{
  "num_hidden_layers": 10,
  "hidden_size": 384,
  "num_attention_heads": 6,
  "num_key_value_heads": 1,
  "head_dim": 64,
  "intermediate_size": 512,
  "vocab_size": 8192,
  "hidden_act": "geglu",
  "norm": "rmsnorm",
  "norm_place": "pre",
  "norm_eps": 1e-06,
  "positions": "rope",
  "rope_theta": 10000.0,
  "rope_fraction": 1.0,
  "qk_norm": true,
  "attn_scale": 0.125,
  "bias": "none",
  "tie_word_embeddings": false,
  "parallel_block": false,
  "init": "uniform",
  "init_std_qkv": 0.0331,
  "init_std_o": 0.00741,
  "init_std_up": 0.0331,
  "init_std_down": 0.00642,
  "optimizer": "muon_variant",
  "learning_rate": 0.00161,
  "beta1": 0.93,
  "weight_decay": 0.079,
  "lr_head": 0.00343,
  "max_grad_norm": 1.0,
  "warmup_steps": 0,
  "schedule": "wsd",
  "decay_fraction": 0.767,
  "decay_shape": "linear",
  "final_lr_fraction": 0.0,
  "batch_tokens": [16384, 32768, 49152],
  "max_seq_len": 1024,
  "doc_mask": true,
  "train_tokens": 268400000,
  "max_steps": 8547,
  "dataset": "wikipedia_en"
}
Each number is 500 + 40 x the weight over its row's rms, rounded and kept within 0 to 999. Layers, rows and columns count from 0. Numbers have three digits each. The size before them is the row's rms in percent of the matrix's.

# layer 6 attention output (transposed), 384x384, rms 0.107, rows 45-63,109-127,173-191,236-255,300-319,364-383, columns 0-31
105:487495541489540481491491485461507522459510478511460442562548486529430551434504499504447481512537
105:562505488538506488505455517516436488445534543451457565503481485523470433471453525500469479505488
108:498470486521541539511477501557551485548462510491524507483532479496498537476511497511491487528465
114:477516483457463437516527456496475425561549477492475484506530520453421505434530511467458489504504
101:484455543524460553526522468404529499534542524453521496508487484499528438532568466475454553528531
103:525508466493536513481497457469507510484501545564538438527454469448455429533504562490488588479436
111:436510485553532623454480532507560469501504535479478559539541536428515574491575479530502491603503
107:486518456524509504529555478535512461511462449508494493509496532460510500531520474489492501488497
110:531419461502483535446464515515470579424525477502493460536511428507482439506503448565561487482574
109:464563574535501493501511457505532435524475568440487507503495459499457549571571477508497498528527
104:503530498463497483491600453517459506469518514522522428497483520448510461516443442534553485445491
109:526525542541508491447533587548515539498403517469483480489516504479528507482541525471454427474477
109:486452490462466424513535539493500478509478445537523456489521495491434436565497513419546472560516
106:415562585399461434461476527456481504503504514500521482457462397500503507480522498466502503526477
101:537535568460483463567495529471532473494518579489471517442514465523446475492461470445548523501508
112:477462516510472480483426469557579507431426524527449497490513468473486511474523558483507548480472
104:530490510557520549511452560554472496464480489490494559479504556537488391476543560512539496490532
105:401524501571521535558527494568492497536476471499495523486443548507489509538536466499509544520566
110:585522545559504447387478551514428459488533486502537539531468511507516461522457528564429452458499
096:507547536531448471423516513528493488493530470459529522512517488515432498462437521591512413497493
102:473455528473491499492507483572536489494475466430528450443462492549494439515491533462490506516476
104:520476480532492518477449454468500533460552486539468547551480484486522504535452479509498487486528
095:458532462461428502548452473514480505532531492489477552534603535530492482528463484566405508472497
087:495470524484460505523498489469545452488461387527509466519461456524522466477522468548530501557496
099:496545501521554452483563509424560462440499503520519408539554519505525409502527556490485481516508
097:471496510554531525499496567616471511481586523477424497548469533423549547452441473436552492566478
093:525527550500507499526529496565472502612482485461581556472501557495563563508449419483492585509533
093:494571519459466500472489478536511560506498558469472467501435477470501481493484491553524477467481
096:541490508529594523477544434555544478478460560451497499510540509556529520548478431545503500490471
093:487553511476502468481530504520435461499540573533542466472471516468475476498523452516486495496563
093:445489501539394405464503528586502447539453570493516519513487532422521526542520536501477501499481
102:475514447542496531473523467504489391481441419548478529496493527458513448482454453480470522579504
098:519496474515550547480499507517466559446534482492499474436444439493427527443503474533484503571496
098:562487503527498496496533451485468488453469501449493523459503418499481592478478505487518487465526
100:467484563554482457528452464506591477505437511515470589564467520484487469502462554505540472508501
105:474453505511474504492524499496486496430479503450536540485488464594535482476418497551564454513471
092:518499476598479513511535449519448532502446487529471443451500529497485582492468470498496499570428
092:526442543593532498497475414467483508569457502545450565471553520536538530502489549514510502489460
086:493574469485472546505526460466546552460594551498462522492520478568473602491469528522470578463560
080:465544523562468553515498512411445494550469491554510474542492513478466471528459524591504480490468
096:538508539488554545501534481495499526459527527486401489477435421443472524476538389585496555455488
090:501526462484518501488500467508539479542525559453541516462452514519406451470471583485505416513471
092:517542565508566503563519500468482565499535532515422521554452446460477527540451428574481524433580
084:531456432468501561529593492449434517534431471568526474458430440495533483486466552554551515497574
088:580456476500550473511405410475586481618470515513478460531495407495502460448551456496527488486431
096:555442507497539440450511463556525512452442454519574497577442435536536535482538510487459505423502
086:457508567529472496565449520492560440526510520490503552494526480522544534481407449437478507445512
086:519500492525437528539536483463470482511435463494528500485471490421495479527535543499559541476439
088:431522574544518484453426560517471548401473515478501465537477444503530505455541444475470451487465
086:393514428497579514370541584542504495457604474519431532538529606447496464517536519498486405531490
092:481458457464538493492446467541517491518514548574535486499495465524503488497519468497471547562499
088:526454540464505491523446527519546483520521480500450525572568494551442500565491547521526498510551
088:482511496499477530485435526521562454508548475506491438596479501560523478552492560489483462504463
087:530531513422460498502524472565523503442589482481529516426494519470463457464505562447493437504460
090:487533438457487500496508556550437559523477545484511514436426492495493543515543430499503513539609
084:528491553478517476572526514469501503578546523516541479406495513477497458434527501490542484456469
094:398504466533489514530493563504582493492424480455562511491566546465409549529484487425484573479442
092:488475522512495536492548474445476434481422501448483496509464479489495466557490494431473473464531
091:537464474560493475500454466563435513476496422534561516482494459528486508426538525504568469483543
092:510544483487506508523485544506511440514528594487517574493552482640452525490526492488479593473496
097:497530532539453481500520490539507490553506533470489526523440463454485495446503474519527445448476
100:449423455535531433506488457531531585480512475513473527515559511574597498509384459538451495489519
099:500504363436510487447490522515520435474455558484510516437540547602441513482462484549481561509501
091:522499449473498511486522497510542440545541526445477488522495549529442522473525513570497567511528
100:522523581519508486520475580480447547462521524509606498488465509451477410444491589517477447417493
100:474479536560496558507517506497493489453490545509468446543500512445559473609567537418450525521549
102:523427515533453488510501484493457551543486508499470517552489562483477430505456489586506486521520
094:474439427534548502498432537450469511521491495502508540496511485543454480568511455387495511592553
098:560474526450550535442544461473517502500542541542433454530546575534496434500468517469511455512476
099:470469513491464562574505534481491529493479469501547448519414428527481580531536478406498498489538
099:443499456522490454517495508527568434520462557441475555519515533556530543490493454482493480510514
101:548461434471523435532533456551570503523509563538431568491513507550547476511520434469441462441475
092:465489509456518415562558426560531536519459529462571485485490522569423577485481521492449514487526
093:483566551515492516456480504538464506486529433445464505517539509484532502487471453507457491521503
100:536410613470610518495539449479589427541406516544494505479447513496465483464472444467465475512475
091:534470541553495522511482538531468523460572424495493487548524477521497488507437607482518474560464
091:452525572485469475522497494462439479520525553447492451475518480521454547546527544491495406506512
099:498491522517502525451506484553499534483459508515493536586485542436567595626491478458493476518504
114:591462451459500527529534579495528490451519535547517481471447501535554455522488463520495530509457
105:458478529511478531448592506533483456520550481410511495485432507502520461524543503528473479482504
100:437503429559458446546505483463459467540546485556491520612543515545491539501538464502458481518511
102:482497544538485564483515532546455518513422503543423449487445462458549569511503491467518497453524
101:561515593497473506511548506481471507506544548546503520500510527530522461497509474530492494515551
102:519549613443476555491418539474499450565488472551544545476535482514454519437528547523425468459496
101:476457457540477501508566480497527519498490500481461494531486500502580535473531508449481560501549
100:474636520495504495554505513421487520464535500417458499509507500515448398401522535493469414504531
100:516501458545523509511490488507515442502487507484557511518511461490475481483525448535516449487468
099:506501509464533459467481538550533540570581498520545537522478494418528466490504484437511523462521
107:491527462499482457505531466528496482488494490520540459495463477435513505507509455574462449524503
107:490514502496542460573494530511452517502522456452452551448470437533495502451540525470471559505520
097:513511429477532480492488521463541482437515487490457562516533444481392453500448512443499436483490
104:517550516472511518471480480537426551539462518521541452398527517479511474429478502516456442446476
103:453519485463429495463466510430480602472543477555458481467523570504485575480521461519486512502522
099:477537450545511459537447449522522536551504475477556536579450447516519523513545479522381516520455
095:499477504525452429530463505455484477506502399518448473491447588420458509494535474524521526497473
115:530499494541469528413519503510565542505471439495483489565519517464484468496543543464572496451501
104:570486485416520518579522470548471503502556491528510517469454482487450566533537499462482472443547
112:494484512423535468485484552516548535552497481562548468485463523543526460495447449489462536561504
108:544509572493458524548557540473531570480444500536555484519471496479543482479477472462493536400507
112:589521548504510516528455447503487442516542502586482489525422433479550565463523546485490481542545
106:436535559482483514490577499506504523492480480432579460539567529510450521515577500412513459556568
106:443515471568559484505506484436465511415468474556520490591505497480543533518518531516481526567445
110:455482499544509443526501514463523467505569520509549442505475487464538576437427523365512455500468
099:559444479548470530518463515565491573562468505437472568501524545491537565534522430418486519483463
097:483467525549503530508499472492575560530499525455504502492534493534527502543555479497483443563506
108:463477477514541485493451529490593498531499424499526524583508501479569512446461452449527530499469
113:546483446503478475450544525500437494522430530501488478482473548484456505504560573467577519601479
117:467519502471424501531510482466522461477549509531387491563524461506479553458437476437522436545493
109:481526464567516552528478561465498471551479468456539530426543501559563537545469509529463499487508
106:591454512515446512483503426493499498485550530544430466513549557488455510417518452531457512456459
106:470527557512469512491510469560455476445444519467465481509498508441515542469501530555491525497526
114:455533537492499500524489514520506458531526464530593511538351485467557565560513523462518524466512
114:477512494537517530531354522455496507492465473529494553464491548527557495451468442470547431538498
099:457512503502474463573534522456479470592479549471509485472461451579455521509436462490534547571504
116:483508500487458519590436474428507509513559464455508520480528506504526495499416506496473416515444
100:473426477449504459476464456488527464502457486477478461497556485481494514469521466441580445467499
105:499585515487462537421501518530536486547479468432489462553436514482486441562531457475492455488502
# layer 6 attention value, 64x384, rms 0.127, rows 45-63, columns 0-31
103:429567532485572495473479443500515448537536560495490527512471402431479541508500593488534425532499
100:459491479468558495498511513445487513509410500566438553455515540467485534477368601527554504517487
105:532472478541563501524509485533505518548473540462458514492508440519448466511440493474480557500459
101:480476491450444475531472515503458544563486519497573519399479586503439458402552544450480469496497
098:545477577447542482489505540539481457494481484500464447499494518444458541539506455412496493438579
099:569445492477501530475528461538520465535556541492546496516489447520463536532474435446439483558546
099:502470489481566513499499447522497453520525513515501493512491502500482515479470479537597482513494
099:513383503480491479543552537555481526505518461599486488513458478478522533518525525544545481589458
100:390511439522499491564443395499467511571502486475503506477499494529497513512476502452428486505521
102:536428547456526531508530481562458524459432547427449524480533536422490474496518546547493504475551
099:535476515534593549481425513538482475448519539481479509510537463494510431448488484486536502463527
102:455448528501485525445454484511500477540541532519558446494521527534469501531433468529579489495481
100:548441484486477485579452461527514538596548580512520571460392492531507506452518538558530543547552
103:437533450513510506509517589444522467531453501522449528560516383500474486516477519455505511436529
100:543500495470561439495564559500563421462521526510529506472463477478461444465448482484453538503486
102:492471499459448550444539536496498549506465519505468458523476566479509558506482517452538381509409
098:517482507527428522499548582564429549578496626521499580538422498503513465550523440473430556504547
096:454521464455519591587478500496468471473531505488438513530482453503551446570477431510458518520478
099:406522414487495493528517560481497562495470505486536544526516490439477463424518464546562459463460
# layer 6 MLP gate, 512x384, rms 0.111, rows 0-18, columns 0-31
099:477419520400484456441493502480497500512458505558456494515490472447469460483436450467514537560476
104:552517528566545492480531496464401506472501530470489528483572509493508490408557528485499552601493
100:531508511464491516587484513497533483539473510526475466458567475458580541443461515512488507482551
105:556464535505513519493459484483442471528463504529563430450528439520531469480503517582481453502524
106:569451503474513452517478452525482540534510503499563529555551497486553502477488444439532429451548
098:511570521517544516486490468501503499639503432472549492510439505513523456453460522466525506509504
101:503584511557506495532538505487527444581485522586528468514473498492448471509547470479505474552457
095:489512585502500473435550543505525449514477431502492436515513560509498475473512490482540501514511
101:508484541517564588496551568543494493499455500538441533494485484481595499392461480484475451439474
095:467478530580494502460504588558515489523476454576554569461526519510511458517566580494538554498496
106:551483526421528562461467495476526388506445466553508502450595455540452427406559536568491595514508
101:518527443490517506496409502527496539451457481522488521546505571499549526499505489465549533503487
099:495454532470489537534518490449486508507469518465394536448434464419563534462517530428477506520466
091:448557448558475545481539460539436528539426532536485514535511488461523542512564469500497500565481
098:548516531428582505470532456484493460513577493470535548458538488521518473491529456515472544526520
095:561563544447536511539448440495479511520477552563517559502520462534540483477577486533581459507514
103:529485455505493568486494487545449511490516517513513547501457535605518513507479439512475407460508
104:529499487498499459535502560518452492439517450473493506497496512560546510509571510539478470459485
095:548503498530509546519533509513469499509597508442494544510466530490514498452460468520398474487418
# layer 6 MLP up, 512x384, rms 0.121, rows 0-18, columns 0-31
101:569562444397498459443559539483498513473486514568479424503563543437435496485528511477466517482495
105:505475535516482534496514496439541526550505517526493488519493525459570525513466474501509499542484
096:464505520469477543517517479453476433523481519544476526527475488470520447535497467509520492479575
106:482429532503501527518511412491473470534454535535518459484568512515559501493531487561516543546555
106:599437477509540414493514523474507495587488484495557488510497464509487532492500473546502404534493
100:492525448543540488463476464507436493496548473493485490511531516484509486482533500513550533483535
102:519500527531503535521475463474513491500465430483462540508552496443487505551514522521446527578545
098:483473461450563447496537442478533498461503564470482499517504501527566508495460440471528468431516
097:480479509530422460498519536509457501496534440472481477481557492504511539469570465490622451537522
099:497395512465561502485567509529465452510416455503528559542530395511509404461511531483502532495535
105:448554519525511486492469543537531520533497460480425475586514526500417492433530487469548554537554
108:470404466529520448541533514525520447446490482495476549386550546523489499470525532456475530444516
096:467501468472492473553484511534500437559423428509439500522513520504490571539508500466433440504584
093:422524564453497515461540493489541524479508477455497390486494529511478538517508497587500597499533
102:470501478513484506513434452512457590483545467516419482518462504549510496495491469451552546454452
100:525522512441491571456504558485545507484563500551547579531529541479492475477532492499477518542474
099:485508509534486462523527501537550540530449495538500452500524475451437496485530486547502456530553
099:487551433474531524569548547512494503557514544470517508482455515492511508507457508560532509471509
104:455573485469507494469520553471462447529497507450448493470483496454457481480447451525504460567470
# layer 6 MLP down (transposed), 512x384, rms 0.117, rows 0-17, columns 0-31
100:537529508467499439550455540492526542526505447512483514493580484467494583485497525507502527527494
093:465479458507444515569558504525610494536485497448439519535470491480499559483434475512477542543540
096:385506489458505579543442507425495479510500528517504501532453474488530535556490541482467605514513
099:468475571463444504503420509451530541454470469505498444490460516488589524513465423541449476499422
102:461496537502451467482471527500511542424462451532495522476473477389544515452542506550503520439479
100:557550490458583476477507513492508518551525544471513448477530434437445514426574400461472454503564
103:513537625466505475474507507451560404506474470496488572506535487469564533484503564461544517554473
097:465536529458521490533505588515491442482516594497505412547491540532461504527607501543493541483518
101:490435483473492495524503542514461545486584497531508529527480524467498459467499485474448519535501
101:525485466562479521408481502488521449469457486531502488568506496521525511463490431575507515508513
103:469450510474478500515433574476571405490481504556487547547530498557475483497505465490508475555502
104:441577558514482479519550518503498495495519497501470561503588507485528511557488483535489502528513
096:468522444565515493497526458498503434488451509534511496469539470390490487549506501476504538489505
095:481480514511459555505549448431468576477466538487509525474488523530510538545549587498448533542533
102:451528479493490477536507518526496452478468444518493489500519492499550496487439473445495494506488
101:470448534473503473480479434501495506440546535483472479440580563522501550508563475465503501468552
099:540489489483487426519442422411448478523554532494389518468518452519506498483431484531503454527528
104:465454520514465468575443515489488532533416541426502495505450562518529544468490491529469514480470